python train.py --num_key_value_heads=1 --norm="rmsnorm" --norm_place="pre" --norm_eps=1e-05 --qk_norm=false --parallel_block=false --init_std_o=0.0324 --init_std_down=0.0229 --schedule="wsd" --batch_tokens=[16384, 32768, 65536, 131072] --doc_mask=true --train_tokens=132300000
Each number is 128 + 24 x the weight over the matrix's rms, rounded and kept within 0 to 255. Layers, rows and columns count from 0. Numbers have three digits each.

# layer 3 MLP up, 320x160, rms 0.072, rows 91-120, columns 0-159
133153140134174137164120171130122070106130125109137103129127103081119115116118113100139090133120143112102165124140136141084125072131158159097084158134152161147151147116155160096082119135142121103105125135116147138191119152114141197110120088127150123110112116138090130106160084105133137095113170119153118155145095111146146177169113129139093138161158107105140094140174163153067099124094122183128159134146174120118162130185131131159126077056117143146098158153162124155159146168143110
109112128103119147145114114101100097159127151139145107108122137124147133159150154143143155123125136126118155132119140126100086131117132126137142122149146108083144142090135129120127095152081120175103141153105162152125124179133089125190141118112120138116127122147143103131165128081118182134137113154115130137125126124145124100102137156096129127084105125138122112150136114155194096145140095152118135100136114092111151129120157103168136121159160160128115086111142152156132118166127101
108133137158118141158184110112124146115082132118071090186176131155109137125149161109122142112110137153119139107101099101127137148152147174116124117163136102109113141106075143141116127148122120132143114145138107138138105148119141072109103128118156164156144136110114122091134143144123142104130147088115124103107105121132140167104143139108128148145121130100153118084088137154124121195112110154140140102140110138137142122081168098138116145148133150124100083169127105091112131133114145
104079129150105122155155123132114115192092142144093094072108152148120164153131085166104129129124157172105101150126157111183114183148124120176122103137133122133123094133114143088170161138157129124111135136109147117129148138108075138090141140135110124126146093121108153211112101137109154138167085140154107128098139133124128146124098081134141109154155104119153138102117152124143139130161116078146129176152129145146111097141137094165163109127129125155103159103118092098130118140113142
106134111152116115122098123164121092126113133140119097107110165133123120151139104141143125138103115143098107134145121143129174139145149133150149163180101104160132132137138142132112054165132105111131168169084122112114121128128111111145134061123148101147111077161129180151105157076146166110144108116129155115122118156115129140102066128144155091157089127167154100161115112139130083124130148108127140109148187163114111155155102093145180128161147148092145136097090128104143106118117108
140134141109131123094096103176116128138131173143132104112114133094105139174168129101125123145114134134081115106102121121138133182138149135087124124136152105077146129143139171103161119173122150119162154103096206113095123150139132083120155153142158156123127166110152159120096120095126118085143137198155154149146108148137126142167107162123158163163123128113152154182137119122164139142097141087091107152102119127170089133124090104129137112122152121147109103194135114139083120119161133
129129138100099135145117128107106088110117113145133105142080121087106119123152098134114166145134116122097093162099116155157097122150139205137118130144134163096128140145112097156115098154073118118133150140138135100114154120125136112107124093120089145063135135167180137094103156134128063114134107154145133116144144172160162137100184120129110096121161169093154104143138157145125142109187132156158154130158158137123120134150140136130134151134118100108119090122160100138148132091111104
164138168125105141121137086129102078081113121144105124141145116129118137132118140115103136170117115122108141139123172155125139138119128103114141130091106147135154138119122107143126105070129146128151087153067133102179121090184158123155110182138117108133152136100131134086149147150097120156135159097102115150128064151151129143125143145088157121128096114116130148100124111129152164122143144129066100114161139118145118131132164124108112137116122103108146123157112136128163133110147133
191105167097089111067110147068140174156141116155137148062127123169130137073152162128139115064105102118122131095131160125115143127147105106130114130149127076134138123123106096120116128084147119099113145118171147104119110064123114113133116104145077134125170139119173100105130138098120127133103095100126113169139127125142099164110108191129176173158137151144149105153129120163135130173121095092112084164150118127117123120155116160137054120134146115110116094099133119117069118119151101
132126145090114095102126078118117143133097122169137177137139135149125124124123160129139120137106152206089094141089097119102171150140111151109121144098109122113133132104111105160138142116103118085089092141129083164113127129099136128153162092109114140089109119156140171084158116124140139101130158103101134173152156137104096102110139099156130105154099124128111159092104121128128163127113114117103122087121138123112153119118117081119123131120092146147098142055153106125143140134105143
116124170138116121169121150107100129138142116138173180135144169125122103138135100111130167152116084150121133086145090141115102104110136092106097104130146178110123107101178118145129124110113147141092129147143128086143110102103159143135128155119156116137111108095131122121149110131170119112106159112101178132141130151148103155139120120109124125118172150136123145110116121125121101101141132191182089110138096116133133133135133080099146158108118143160102130127140158096104134111147098
161128144139166111128166082112129132148163099121111164153135202139090122157137123136131125128126114152112086106122098129149135128140144126129116139104154198101119098128123139100105167110154111110120149111109188102109126101148138097115127152143146109146138184134131118106129163147119093136126091095164165147167093102068131118103128110148177124119134149130105108153134147156164101135121150127128107143155096159127122098097163105131104117122120147156156118146144150148127102131123127
124122115149149128083126139109122112087172121164155132139163137140144093127119110110120139137148129143141097150121119124177120132121101149142137101156087101084116099130124102141084148147115114092083094117151132109145114131105143132143149119141093135156131136119130116134134129094115135134116153112121147102129107077169107060081160161135114137119135136149098121159120115103117161132176112159128125132134112069122132112109098124100119098107133122140124094108129167127161120119095099
141124127140108175154160072114115148120135130171117139133129109146157127125153145096119129143154134105165133089099127105149126090156115131152112129161154126127135128180116122123112142173117116107147120081109138127125160085150127094084131189143137160152143099153123138162081154128077109133161095139107134105152090126102107126119119149142161091090153107135149121096105072140107136120111156178128119131057133145117117085113150122117108127084127102160117135141142197159141141130118114
121148108104112110129147146122146123083130122137124100173148131116082148157085129153100143126140106135125112154081150159131120124113117139118127059126112162067167125150123152119109086115117132094090135074107155134117109095187121146147114107190127146132173122162109119097136152133131138085114136193105115148121128112171156122112119118112138122130153086126117097121114066124105082125134152151129131130133115132128110151101123121124128109118142141083143155171097108142093109128111120
107159105101097093108141182127143149130124129139127117134141142155151145125151167127137162101101131137101107133121134098162149188114140127116100136166099127102101112101163168128108097142127127189194123137122108110107128079138173116100107123140105148133140139118096139098097111154133146123120100117146132093130198120099148121123130154108121085182121112137157076148042130174143124100157127103148154111109147112137088125079138089131092106139131153137126160147173116138153147113083139
146166115107144140102147148123062116116143157117139117149110140116157087156167098073164135153122158112141146140114124133118135154130095120109136120122151118111122110109113098141116115101158129119180115114143146141107139140167131112114116109146117159153137111096138095146121085126150163091177128147128130089147132142116115150151086167145116163130130143127154168183120180124156111138178105104124131121140152142084093123110211141095091156108122157102118113142129108125162133132114130
142087120096152155110122159146117147138094100127115131142167168113123106060104157157166107133107101145163117075162112147118113094091116080117144122090164109145119106108076168104100142119100131142166136112189101115142106136138111134168167149109124146147163159140131146115109142143125119154122124162088170102108135131088110136105095122120096111117149084135079151145154116155086114090107144112114095150121152135110148119119109130164138131121153125121128141131108142161118104154126140
142079145148114105125142111126134117118110116152115097162144103056114122119123117143134100093094107164152115109112116115125135125107183140115131157097151104120138130116142106117135099152137157153124120129130157112114133125159130110159103144135165130127153102153145098113110153143099149123123088121119087070140124137159126140115137185157164124126108130122102152160140140147161133121121144135144169092155162130169138077124205137151106119180164164148132127129095096164151142121183072
099134074147134128154139105114161095109118115112109110134144138107128140118060142123164174138122152125141165172144125131139140136152157129108133146165107090118148162157094176158124162118124150145140104095088138149119136187157162153165154150179134111138128114119139121126115103092175093112168094097195125125123116119113110150097121137106135137143116138147129111141060128135115140118083111109149104160118111071132190141155082071103134116119138141110126147192164104099131094149107146
145096083125088130138150151106087080120115138148108112111134100134145142144197111112138146128129126087134166131142160090143126081112132144121118126111144097123118121118134108091131105114114096134144082148119140116109166123146135150133189096131141140155128125106122159100080149114138120113082108140146118108145118104142120142112063127091125107117168149130108150159104119129122147130134149153141106110136148132093145117145080176071128137148159133165132099116114104084128143134135110
147128126071052135119109139147128101103123084110148148097146121135131103108131099106150104168072156114111195144121122163129148132113144161166098139124129123150139098146060153132146129083131141111130094136078149119137128132128144117119125124163164149141082114140167150133139102151113140125161113117137119120152118118124119116116132127150129147144140126083088170160172155139136054119072152110131096137143072138149121132115161160112188116146143164123146141106164127172149107082132090
139133127155158146124116127131112136133169088110155116147145154128134141117071130110135146129139141137142112134099118121147170109107105157117119094113135126173138147103087165137133124118150163125107096152146121133112120088118159127136133100153163126121148128110125150144117159122121137121155089120102063144171141120123118142140132175166100103123140054130149110150128137127126144140096124141154125148134092154095134135118135122116115115079135112115172109118122126153112102117132126
107118149107117181131113133126117103138108123152144115159155141140144139130132150153120120159100138160131131119114110120100137139144129111137142140126103128139140094178128112133116161147115120185136126161091133123112132129115106122143108152152138120154146097120136117134136131116193118109087109132134130107131139119099097103149102084102125121113128147129102120095122117096133142150140113122158168118134111108129121161115130131140095122128110126124150108137172149134129157136145111
166143136108114133127086138163131119152106108144127086107134123170177134151140119130094137073126120145140127122094132099119081146151136119091125157139177138131122124154133126153089158142081133141122158114159173136098139131101124099120114128142148148140153119151134132114082183152134108128100122088116131107114110100112143130089073142161144106133157100126100124104127083138128152092143135144124142134093118121121103114124112143137113161124153152145120132102124155131131102104140120
108163136131144142113134087145129145085117130143147106109119121173125129143141188123097135122120137115128126095073095084132085124092104136113131093145141088133135155134106144126143162156097134144213160140134104132131106168135157149111116098126157121132111131110140171129113161083114118098148079128102148132115156118142157088180090157117117112151110181086100115117120155124110103112149149127102087128120120103097117119123086095150142178090127162083111094194144123133111146157172121
138142108111094152160110116112093112119169151135125150085081114123140137135165139159180133098136134174151131104151117134164133093133134156142132135163127154125170111104133137139101062098108073140117124101129129143155099087129129118094137163121180065143138118113124136198115167131141147104133149131070169131108113154141156167181114145125179127118101130094110129091108102082111135147119150125109129101157142109146161140149165135112122162119142136144144151160121125179131115127112128
133106146158145121100111112115117114131131145136119129171135133075134145110132094090143162160156143110132116128124113097119151113107136168118132116133145136154141129126139149116074165160164106127154120092141137122136143129135126127098149152141131123150162144122143132142088125149073169118113142145142154144148123121122088102116109111162118103136127130137136158131115153148174172128132150140150152091163145101182150152120156129117170127140109124125088138180091150119141138145155140
142116125183119130128103112126161099097154094159106127097131154160112120112100173106107115143138153138149122146140132151125115141124156168114142110179096114098115109092121121120146098091121094166096121130112129099135138117094105150107105116112128111122131161158173122148114109109081123109110139076129163106118111190147150122129121126150116152169105096142116136074143097153132092123121131139110083091102117101101147115165112141142137078135121114119113138132088117182202128124135123
157143135162141126141126126130135116111107131148132088115111153141135137141101141140114137102126151118116096111120160088119144129091108077147151148141095135148118136152096138097150148134126141146147117109065163154120138110129169110170130162125109115126120129132128125130139127095156069103120137164103135140156128160109156151111093128155150144125135146185119117132134125125136115149130138099110099113119140115159131148135168141125136155146128091157136094151164132113117139124150090
# layer 3 MLP down (transposed), 320x160, rms 0.0682, rows 91-119, columns 0-159
127115098119120100113132133070115131126119151152125117111110178174115168153136132143147160129087167150100105160159106141081074114173160166095113134183107138125136124113146123134146101164129129111133166098146124094115121096171112083177106103131158144160127080181138122133121109144110131133118175130123125119186117137143044113125120095148121151107129151100129128126082136129125148088121110096112118137122117105091131133153133152158151140128126130111124112123146106068182087119154145
114093142172160126128119101097157096120122148137117162106127129129131117146166103108122151155116148106089087095085124121127126125137127126138128105198137109093111160116123168132098140114123148117131116080175120133132147111079098118112126127081134151125142104141139110181168116134166109112090115144127124118114133097136144158148115116129101113117126145096138181145114104165120104141125153151137119124139138145136143127094137151136111140127100130134138121133118108141125145111172106
111168154149124104101126153123156116133148161092151112110120140125117106070107108175148112117136149138130182113149161107152153153100137142106158161132125163053113176089153126127108097152133133137141104109139101148104166163111150107126095110154167142125145133147127112108153154119116081119191127077121145104092105140130143111122086126131138116120093136116121093118086126066145122116100115151093117114129117155140072120133108140070116128136143103115169126090092114143149153161119158
143146102125130136129133172163115126109152106087145147146135141144155114111145147085124128115121132100148119092115172176083151124151110118139082137141121137110128153114079114142083101143093111118177121115147088100116181129125140108139122107141149113124099119122126098112131155099121093158129135077137182081090135143108135094115171145098157125125097124117101150156106100085129102124111112149112128080151105115096104150110114160113119139116131160054143148138101149142173140115125108
127166156114148130130110143115105093092110104105125125172142110158139123129150122151142135118177135131118121097137091102124136117119132156111153078179170084112162119162134110119104088124108157133157138139152092140129150137110093130173095144131117154102093160116125108098073139123128151118098171156115092142128103122141156137126101167113112122115169112159113134090091115099073123101138127127148079089090134135121155087118115101154091094116094107134088124054130154133163120125098150
160088118154087150109152174128124116163099086136127133131146158099162119111127143179135110096122125111131107182125141132142152094133141109180141127128149149147122086070130076152175155146092124098128118134130113138132090140135124146147121140124176166140095126125088097123137182097123137112146127096094134111120167136117107165160172099152140152132092135133145154100146167127130099136112142172108149134177163114093115146169104127109136155099093122135134092067156127130119150116096130
099106087101089092110113084188110171130084125105151112121143135081149137139115157101104130145120121119139117151110130120152156129108115120104150124147078081117136140116092155120131107120140087059100125139149149124122134126149098132140154122156144160143156135166137128131108098135090175140111117088119140110094120185126146136141095096145138130188130100066145103129111105140098066139112102134117126158121114115137106139142089136149133080162143174140075154167147143117121160112131104
160141095150159145106124151106172167134126170113114113128154121121144139136092158092137170155157141124121126128168103157126091168155142125152119122112079124175097119147147135138170083154133144117099133118127145112192147116138141108088173100131152119117133130105176104138149136142148171121138117116128121115149134109105159103116139120121171088119109118127088090117133105137107066172122091129129121143101131141154183097085124146150115105141140115148158113100124115158128157127133128
140116120139124148126086121179101118131124106142102125103150158130082114144137140154100109104161104125073125171142095144126161103068130173124152104112191116139184100154104098168109084122107117088159182081107121143139113107087099116095158081085114166123115127158144164167094194127127138112149121133099103123118092134094081160123146115098099121120084131105127108151150118185145103121108134114116158173123132166143114115112135137135107127125155100147143124134151139132164073154143117
159107135084092168162151131133109109157138154155105075140129149121136153120142108143118091139126114114138130107110100141126122136125164070149134140116123158128084093170142109092088126128086089126141147092132113126100113102127160126106165130118113098173124127115127113125128102111198141116161169097106146123125074088080159154120135121120132165144107133078153165152124174142158120118126154148121173103100087120099115112141126186157110078091128146185130104113118101161142130134080124
151130080090159091141092157103109141168097153155130110122170139152139127157137117142143159112149113132129133140166084118118129143101129165094138105134148102088115084121137141160109112121153146118172124131141113151164116076124137128144145162131125193112151119175089118105101136098140153160105151148114084138125164154133128119113140122111117139164154076103123116096144142103094131145139131125105098073133155149147104112140148152092090138105112132124154129099175105109142115156121093
108119141125129149188123152121131181132106112178134085141100166121169152152099166134135139145111150139155145128092081115105105089097153088113141112124155108148155143136134168123111182145107099134129155124110078106151109154147118132153126171112112121124186153140106130137120088148134144125117150117100122104124134141135133099132131152177124111110148135121112118122142161109097159146129134102126106139133131110107101119160100088166147103162160160190147105142132064095123090131096165
144099103132127125165134094103086115116148172068137117106118141128143123133121157089149123101082118135158110096135146147116154144101134124096111167127121150140131170149135128097118144087160141091161117144102068106148122089141148081161111078121147118129135187127147125139127118122128083120124108137168156119144109124150110099129145119115152139148126100116133121160132124113107111118096175131138092147110117153152161175164079135094118144161170122116112130085174126127123149122152136
133157115161115117129143173140147120102128132155088143124106143102130116182182152125088142127136141142102169112121131166132155124137153114181112110102149089167186150130097125133147097139127129132129113145121101149131088123117115097151089097111153100150145065122110094117157152135149112136161124091116103125147123087153107108103123164115136202156126141152137176159136118169129130126085107170161112153123143173110099109146086140126152130113106117149131131108104128130121081152112117
123138128188129161089161114121146131133128141142076099081082126110113107148123137128157120118170172124143142143147050164102118159149139170123142117128119108169148132148115135107142119132142162131153156105086146153120098115116166151143157139098110103117117102185130140157132116122120105076155113114107176147122146126120122084113114114095090150143135122143125098180121138164147154087151099146110152129126120111152163100118147158157149133128123100156115089090149084137121157109108100
135107148107108109136165131121087102109180104117151142134144117133145100119135120129156129178083105134111113130113131135124175128124133102140098130137132176098121126156099141146131149119143163137138150131110171150080168144124092130123188131150073150110133134138147175119112104157122124110062111163105128139112175126108123140098121146138131127149114113102095149115092158117101128131138125146136205131118126114124101122135124115147124159113141124124081167129133114147089132126093146
144084131127109124096165146156129136146148103060137136129124143143171115118134123121083127148103086137151108157158148136121122056133104137155141166135148132113082179131145100121134157131135078113141128134125121096152148114080126122161142108132120089123138098087126128104149160166124114147107114079143130116129122136167129082128169140167164125058130119145147108086146127094103141135117107190126128087153122137095130152145124142136106103128115129119094141146081133113137104142103124
139137115116161143131122104119137130101103098164166122104132173113103164124132159071159137118110124121137136130172139127139115105154112096161120119149156111134148125168174120123100105129126109122130137107131166110128101158136150118100091098103097130109128067121129137091101167083135085113084095119144170123145118110109151127107120146157141122097154105128126161145136166121137111126112119160148091118110133124146121152146154117114133143095135137112086117104085123125157130124110123
146161167123157132152093128103184104157099136146075183146109093139164156141117086149114107128069168155078121135133109136134110176127147161179121064118123130113144085140122143180108132169167149156112129094117115134119128154125121119136127113135140146126129150133107171138117167135087133156133166080114141128129147128116130146141135160099153127154094163170118150140096139134149108108123166115114130151112120092154153141128104135185105137127150117105178154109118121166140132087125130
164116112095144125102173155194091165126104089100191175103166061142073166145126139128113113147158124134137097129098162130164143151145157136114093135123149098136134131133122117175121146132086107126143151156114117099117135073141122144146128169148157114158166125073128123096148118136148126141105154126139159133080142110172139138157167122183130150128089108101145154154161123167086091108099151147118131140160149146108115166140117108140086074129108156162106114170149177126143138145127114
122126113104145143088121163126096101161168099120155125085135133146134093163102162132119145144126070130087147166133185138127140131141139070146131119106128118080165161110158131124139156112123106127154144162130150125110132114124123113145139141129173092151123137081095145123124071144110103136095150148091131144128120138159099112128161097115103112181108126094133129106158127122119117103082149089161087112124149134153112116141138117160151138130123118105133186136167118131133097130071122
141116165067148122122136119172118118129170070127140155115183109102144106110099148197160121118138133105066110103151124115126103110078140107122106151146141104121125116129111115154153165145124095097178101146157096125104099106137120114135140157133152110141115135125112107154116161153151131110140132135116134086114174112173157124128081078135144185130143127104112095133173146088158091139106147104072099094125110124112125134151132147085106154161153110124136143106112188122106094123072124
129138116131149130177120134113142131136127126112109112154120126117134127149097167166120110138151129169115161138117143093123101108163135109120154110156113122148133087172126134133151166113146108125107142149149121150160150163127115106127118112127122148117114125127088133151103173127099151100097147161136111165124148102101163156102122130149104119137120135148147112109125094105111089084114163094127105140093113128140118090132164147095137129115134110162144139120158126145161103117099133
142123120142135146105115122108120088111163127129144112138126113131165104167145124061116107115116115117179110113121119103143116130124144121124109132136141131112118139125109128107135121133156146148134081147129131114102129157128115131096148143092134135099112120144123164129088124129111094136108120129140153145134137156133117157136145126097152118113123123100118143164106117165128075144172159159111141121108139139112141117090109097139116164116124137126122139143107140103149120129159143
144139114060112166098134141142110103125122114086142132150126140082115123129142154136116150164085146136091161133122104141168131126127109131120111133103122135109130119071124084098127142116166129083142145100157089121137148120148124131158136120143117116154115122135132106126128137099114101131130107181106144156123146141125130102116161155132146138100114148135128136142133129090108140109121155136109077139135125100098129198139124102098108190138093071100098113152104126122133152138126183
101117155160156098144120101123184144117105117171122148124112113170162127112084095117158137150187150140119093152134078068128134174148123175173104105116094115112102075117176134130060117148151122101126130123134111168114167120124123101124113096126139108138109146104184122118134180126086140153091139114136098142114166090074081133137133116099139132144141141080159096147124128126127090130119164147165112136132114162110133147138125141122121125165162133151077116133100133111152109074157120
166152137109115115132178109111149175164086114128121104153131141145116117107103112163081144121171092118188138099167116133133117147122121083138116127131171125162134151119119116107122110107119123136130116159074092160154143177121142145118112122127122132141141115100081140106122114157134130127129147112127116089101136110183170125201145097133109173150106140095150136169119149104154140130135118123102125117150126102160110091106141127154121134142103162112150140114116147075108079169115108
136078118117140120108091129122153126154148147128175110132117122144107150085121118097113146154116114121098074089125194148160132166125162166151129122130127115139118144113105114112109141117138130133143139101157162135145159146107116087132136111133115109145108142119145144091157118134129110162082120107121119136127161139107158091134142164098133151112121105115119156118108143093124137106154115137167146095135097115081164123125140123112102163126122155124159145144150127136099089160104164
092167141115157096132096136116154093117140135176135124108110104118104098123125172146139115092142146119079163084136101111142146146126140134108110131101126093146136123166116171141121133122118139110085140103094160145118152173144132069136153137087069133135141140136112128098141126122128149128141142081167145184097109085136136170114165111099120107159125122076122139140137112131143105134082122098184144148102151095106152117164114109099124098120093090157133092130139125165158153140094094
# layer 3 MLP gate, 320x160, rms 0.07, rows 92-120, columns 0-159
129101129133108122120169154110113104138155112127181095105083143082108128162106100133139127129130093118086113132152137109133150109133159121092105145118157109121145112121154107125123122119153122106149121104094149115143147149138130141134110127175151117169112133163101131172123074153096116143097108182142129113130119125128161127096110175114126140107120161127161152139115117151134178150145105164112128150108114154103099106133154141143107116103128090131112080078143157113124141138121084
101142142126126140127163109096113128120125095125157106136134112123148128141105173118141108106121130126135150142095123124130165118126109130103111192109142113106126196117119149150155171186128135121165124146095148110095126110129156170151138166097099139114170178111125095151163155148092143140170140101140170139118112144142116134128118095124157126128147135120078145088075111139135095128095122121139115079104134083124111137141126087151126130159107084133170105135188146137099146104093123
154147133152167103135159107111152110140110155148119098136123122141130103142123132152130161128116116141140129190158102110163136150142164129113195147134123122168180139107155139140146118077174170092137133151112126143162123139130112171093114137133161121167090131127096125116082092158106094076186133165163137149125115133147131145146122147101108124136108079152177105113140122101150123095120144113097125145109165079141120142080149120157109129100132159147089112111113143092106129152116118
191117167095101153086103156120141156114141152103133147103114126144119142119116110131130124142125106141177146089148142105131082076127116133134141133106190129142169158114125139105135170147097149138147165139144145110102127113111114059104128140149107101142167142151116119156166132128125093116166129130193090143105165078146160053106127128123147131115078105163135134157153075114101134133090139131102149133137118122140134133108098091131128111142143129171119117123096142161080107094112132
146118148109085159133124132138125110129125118108105138132103160105146188119118159138090123100127147112106075116106115136133139121142143121134118103129134132137176155129094126199099100099079136122116060129103094102153149165134108152120138144167140141102078180159179173124174156102167111124132107120136118102137113117084133133123144120149110081143127158168127143113107164130128149065116134140150126130139134168117140129158118143128164140150124109159116105120148095116183115134107126
117107132135150090177123141127124081093098115116146090067119130105157132125129125145156166084114136156118148106150155125079164132135104108143080136143115172078165128105156129125135167124104104181099149093096152145167131154157122118152097096167137167091140135136133136108146147142116149117099121158140139152132101150092127164134108134119113123133102171142126141124126150116150155183159098144098088136184085105127183151131138114126133110128074164127158149133103167152120094165135138
088136132121145114095134147129179164149100113078127150121118081112093072139166155158134125127139166143109122154138152082160089151137132125138103131136120140137147141144115123126101119132127108128111126108113152127165137109108100101158160143148098116153121149130124162129105113122149101151123085130134143110131109136103138127162093133128154129091066105137131154092102104110104075146118161169097145120174134153161084144114152129149124143136126106116145105133098181099129102146123123
134100099174107083118108074096137125111107093107097114143124123130151078100079130126151121180129131147123114115105107117179127126163129140124091149088121121120127122093073136136140161087174144137139114109196110120124192120109144125132146129144161119122137069103133126135130124129095132119126120122110135100076121113148146089179138094106132099134133135145101166137118135120112131177119100159177128109089126109135142097130130152142129121105171113151150164144106115172139143114093145
128133181100085142130145131130067129133128150153104170132107180089141116131120144132154148118104123163128119111102100127119107129111157143122139159125159119158120107129109095108092129098128129123128126136092115117095122099116111121138148140157072192173147122168110101119127119102122124118126150148112109138136100106119136093137138106161143110170143145136128140088086113099161092132130162113078107123161099145103112082127125109061084099122103123146105103124085147129131104102119089
143168162129079150157131128080143116170153115128126120117125130103119118101129149155111162120101102101117133138152145135079163124127129132134119126120137130103089155140121112137117158111137058133112079123140113122118118135128120164160115175152103132142109135122159149147172143120135113121152142161101133144084091111139108195120148148095122128132130153123140165146123171090147146134099108145114080139144110160124107106151144116137126133118115125164137114163125155130115118128065159
138117114095140107104176132109152136101167110143118122091121121143124094151130131128140152064157120146106116143122137115131117185173097113132126160110149134094161125111111171123184152139139170126160135135107100084100122174121152175136128149137136133134142124143136125153122112148112122125082140153158093137133113124159078181106097129137093120131156128131143169124119080106141136126105144152145129145141138084119108120117106115150126117134130165123144116122135168182149124094137125
113110150088120125111125157154142134107141127092116173121105148078122102143146147158099136161176137113105092123145154127175167141130095109114118120134105171132154183106118111137144115136121108150150143073109111129166168132122129119177091109152134132143121139167104104141146136149099150109136124194101123154161106157126152183133121120176121126074139162114140138152115166125145159117136127134128113132157099145141117111123129146120091109132112112124112106126139135143147096166160145
107127138119142179101152106171180126132121127158110111130157080120176165105118141139146135123182149154084125130168119097089078139169129139150118120130151103118141123122129104160104122136159132098102183122175133124117161120160117134110148148138164129112145127131133141111133140115120217118101090132128143144143119135133139170135115128083109124114145083126123075151143190131129106152135134117100084187158110138181146123127074128119111126136090161146136106181178110123148127136089168
143157115106120156161175155124131132126127115174106092151073154142143100121118143171147124144080102111100124133135106136114141109116144123098095110098152119149154109147151102147112127144157136126140146136096107128115155103126085130137127126161172112117080109158098131159149134149108120189154133115094149125101146109096111088102151087146121067065140155112078120093112157121144084091123154133122118186137153122120105155064150146142153135145106121152150133128155125153127141134122106
121107133153156130128094133103110111116146077122106128128114100121099160148096146113148164143115179119122154151180087106094090116154114119140128137119147112117127142138109125089126124103128085117136164121121126138125160162101121163139112171100141154143110100112138132105113137095131106143174130124128168083100135138179091146142107153123116179135115171119133141150154110098114146157146117149140122074141095108130149106170168148090141084125158120127143132121085132138094140093128105
101107116103092146184145116129177134086114120121142173158156201115144103144117118141118143102126059140184100121137159120131134120149150102146070111115136141164131124155127105125141142110160159145120118115104121109132122149126122153131079160141153123168114120154125102127148109125113145123151131079117101150118141122145146167156118134120154145125156130164149129129120171143151111172071149135103129138128139148142144102082101122154132140127162153129146109106115152154079155102119102
123130110088117135133109109134146129113155121135156131135131167126135156145117094154093119095077084104143138167139158080126124149120153138157110111156124145142107163170162129132174146106105152118128127126128125143111164111128144179106113099143138146134112133133137113101137153142115175111100097148153098140111152086107093107076129158149155124103120097129167102125160089100142134135082141114103108153117069141181177136160106147107164087146130147117128141110171094136135123144115149
138148115102153157147135144107130147109120125084128137150119147126124104097076152170143123154122165123143142145147136102173135162131135140105113145125074114165138094126144098096139124118177125116121137165110117106112157166115120166134102148168130120147084131149130129120145158120132134098105160132178073088102137119119091164148135136121122126118134119186148138159126104118121106115121139190130086145128107088118100125133117069127128176130142139072090091126102120127105161135101082
131135110077112105124167095136128166188155145145146103133119121159111091175118130161130146102142120141124112130100103148106152142132167086128139111124125095113143144120091179174120163120108165132145158120108089107097132119115101138132142171123140094163086139145147125110155178141133112137136151150179116131153079157150155129135114110162138130162178127141153169139121136124080149131138130157158115134134151098157075119139127143161155165128151113158132099196155141119106041123114141
091116101124110148127117140149147089144118111131117119109151145114154132187076121159098136111158128127137142134168141137118145120114154131105095091116122102139187150128183138149115127169102100121162129133131159124133115126126147123133145125157163125167155150150133155121108137126113125124111115087158125151105138142150117141136096152135149144144067102131185137144172156131107114151100158102142132115134118095120149130104108108117089127159179138127097110144129126130133093175123099
145124099093078082103160148148090126134082081101146174163098135120118112117138133136158135134187148186093122129114126094115105135115120123132160112102160116084126121121086086156173149155110081171130103138131103126113126154099148117144097112127126127129129163132121066104180165137196115089109173089131128155110173147098121095109107113127120117137113183102119142110136140158138157159117154132126113124163143116163122127079142111125128139141103121135152105107117072145124102113130091
131117103142122129103097149129091138120141116152123154114149152129122099129109137144135096110129152125134144069154149172111137108144127143134091137093114120108136107097154143135188156099099159105139086115068124135151109144101115133143126116128149123124125133134151114157117129104178140115117118124119139084133128128130149116149111134098147141193129187129108163136122126124138123179127113114136128149084148090143134145136099161131099111125142121115137148155088087137161094125150142
128148108169174107133134098136128140096144166130152146132146101131120124150122107110140113117111165114153133122119130108126107168121107094148177105113107116125136136144167116096145083147121153136146148102096109148141148091124097125101145142099157116160093157157144118139081113132118109112131132126177142101179134161098114114138125149106105127133133113086132144132121109115092141155156164137153133142122139132112105103110095136120100121101090115132116142128103126106150098112113115
120120151135076153102142110098121137115131132146146178139114134130107110134119134117111150163145172130128150135114099139156138138147118159082115122107158166116175172103110162076140123137128149153123172081148114136132137135084136169138116097113113129114125147136157129112112119106121122156124150127101114148134193129154198119149135146134094106163124144126111124147138154125086153162123134126112097077070105084197112129113102104150135126095117178135124122123087161108117134164136123
108136156122124111097179115130101135147166075189101120140139176134100106103095153122139118112125129142130119133135158135181120115138130103118132129126141152107147121154120114149134089115141120119140141108123111114129148202129146133142115134137107148104168160124096122147147170067089138139135134166171158116112095154145161125146139108159138169113154091112107112157127108162092156182111068128096174120148154100129138088101121162121130143110118057137113127124126156120135137093124105
198152146117134116122145139122076127096138128129118111147170121132157121161130139152181123138106151128152138140155122081132123163155142128147138111123132120134079112118143157143124134150124113138095152115099134161159145132093112130138139110142124114144122134117081159131120136094137149146149121139136123130123098116138093140078108147135098138137160172193113102122139123131151131127118128132114155107203170152146082131132130144106124142140130123074156091131143105122103098128149069
120143155117137104110102114145134135093163108116114150125136157081129136130164128127113140145129127130091115151114141095128139125144147156122115136163185094116142088112122142140109161120089113098148154122103112115138099159119085130147177141148109129093108129130152112115090129113162124136131140097096182085117107132124098104119150067155159088160108133144108128118147150141104139142079106124161112125122164133144123130123168129154174098125100106158095112167132127134136112117132112
112150126117156110125136104090124182094124148190176163118117170114128089172119088099128130122128145157112146161150145140105140121138118081130144098132134117170091137147091143195108145133171126086107125141136140134165161126185128143135166154147139109151127076104112110147113106127104169130161159148103126124145135126131105151137118162114099111144126136137104151159112100124144094139108100102088139110137167115093116157107080125106127150152125137130152103185095131118112183151119110
163090097150162114183130137144142147147098114089127110164101140146120109139140142117146107116119118114127092122087125103102103148131109148088108103155136142107167122086146112088148129126135106153082111077102151158121163123136114145157127100141140142121118119128147134101130130126142159083139131109110140137131136112159102163095181118147096139166139139130128116128142117123110134126120163150129087128097131094159125115169153125111155148112138116160146089144137148114147118150154093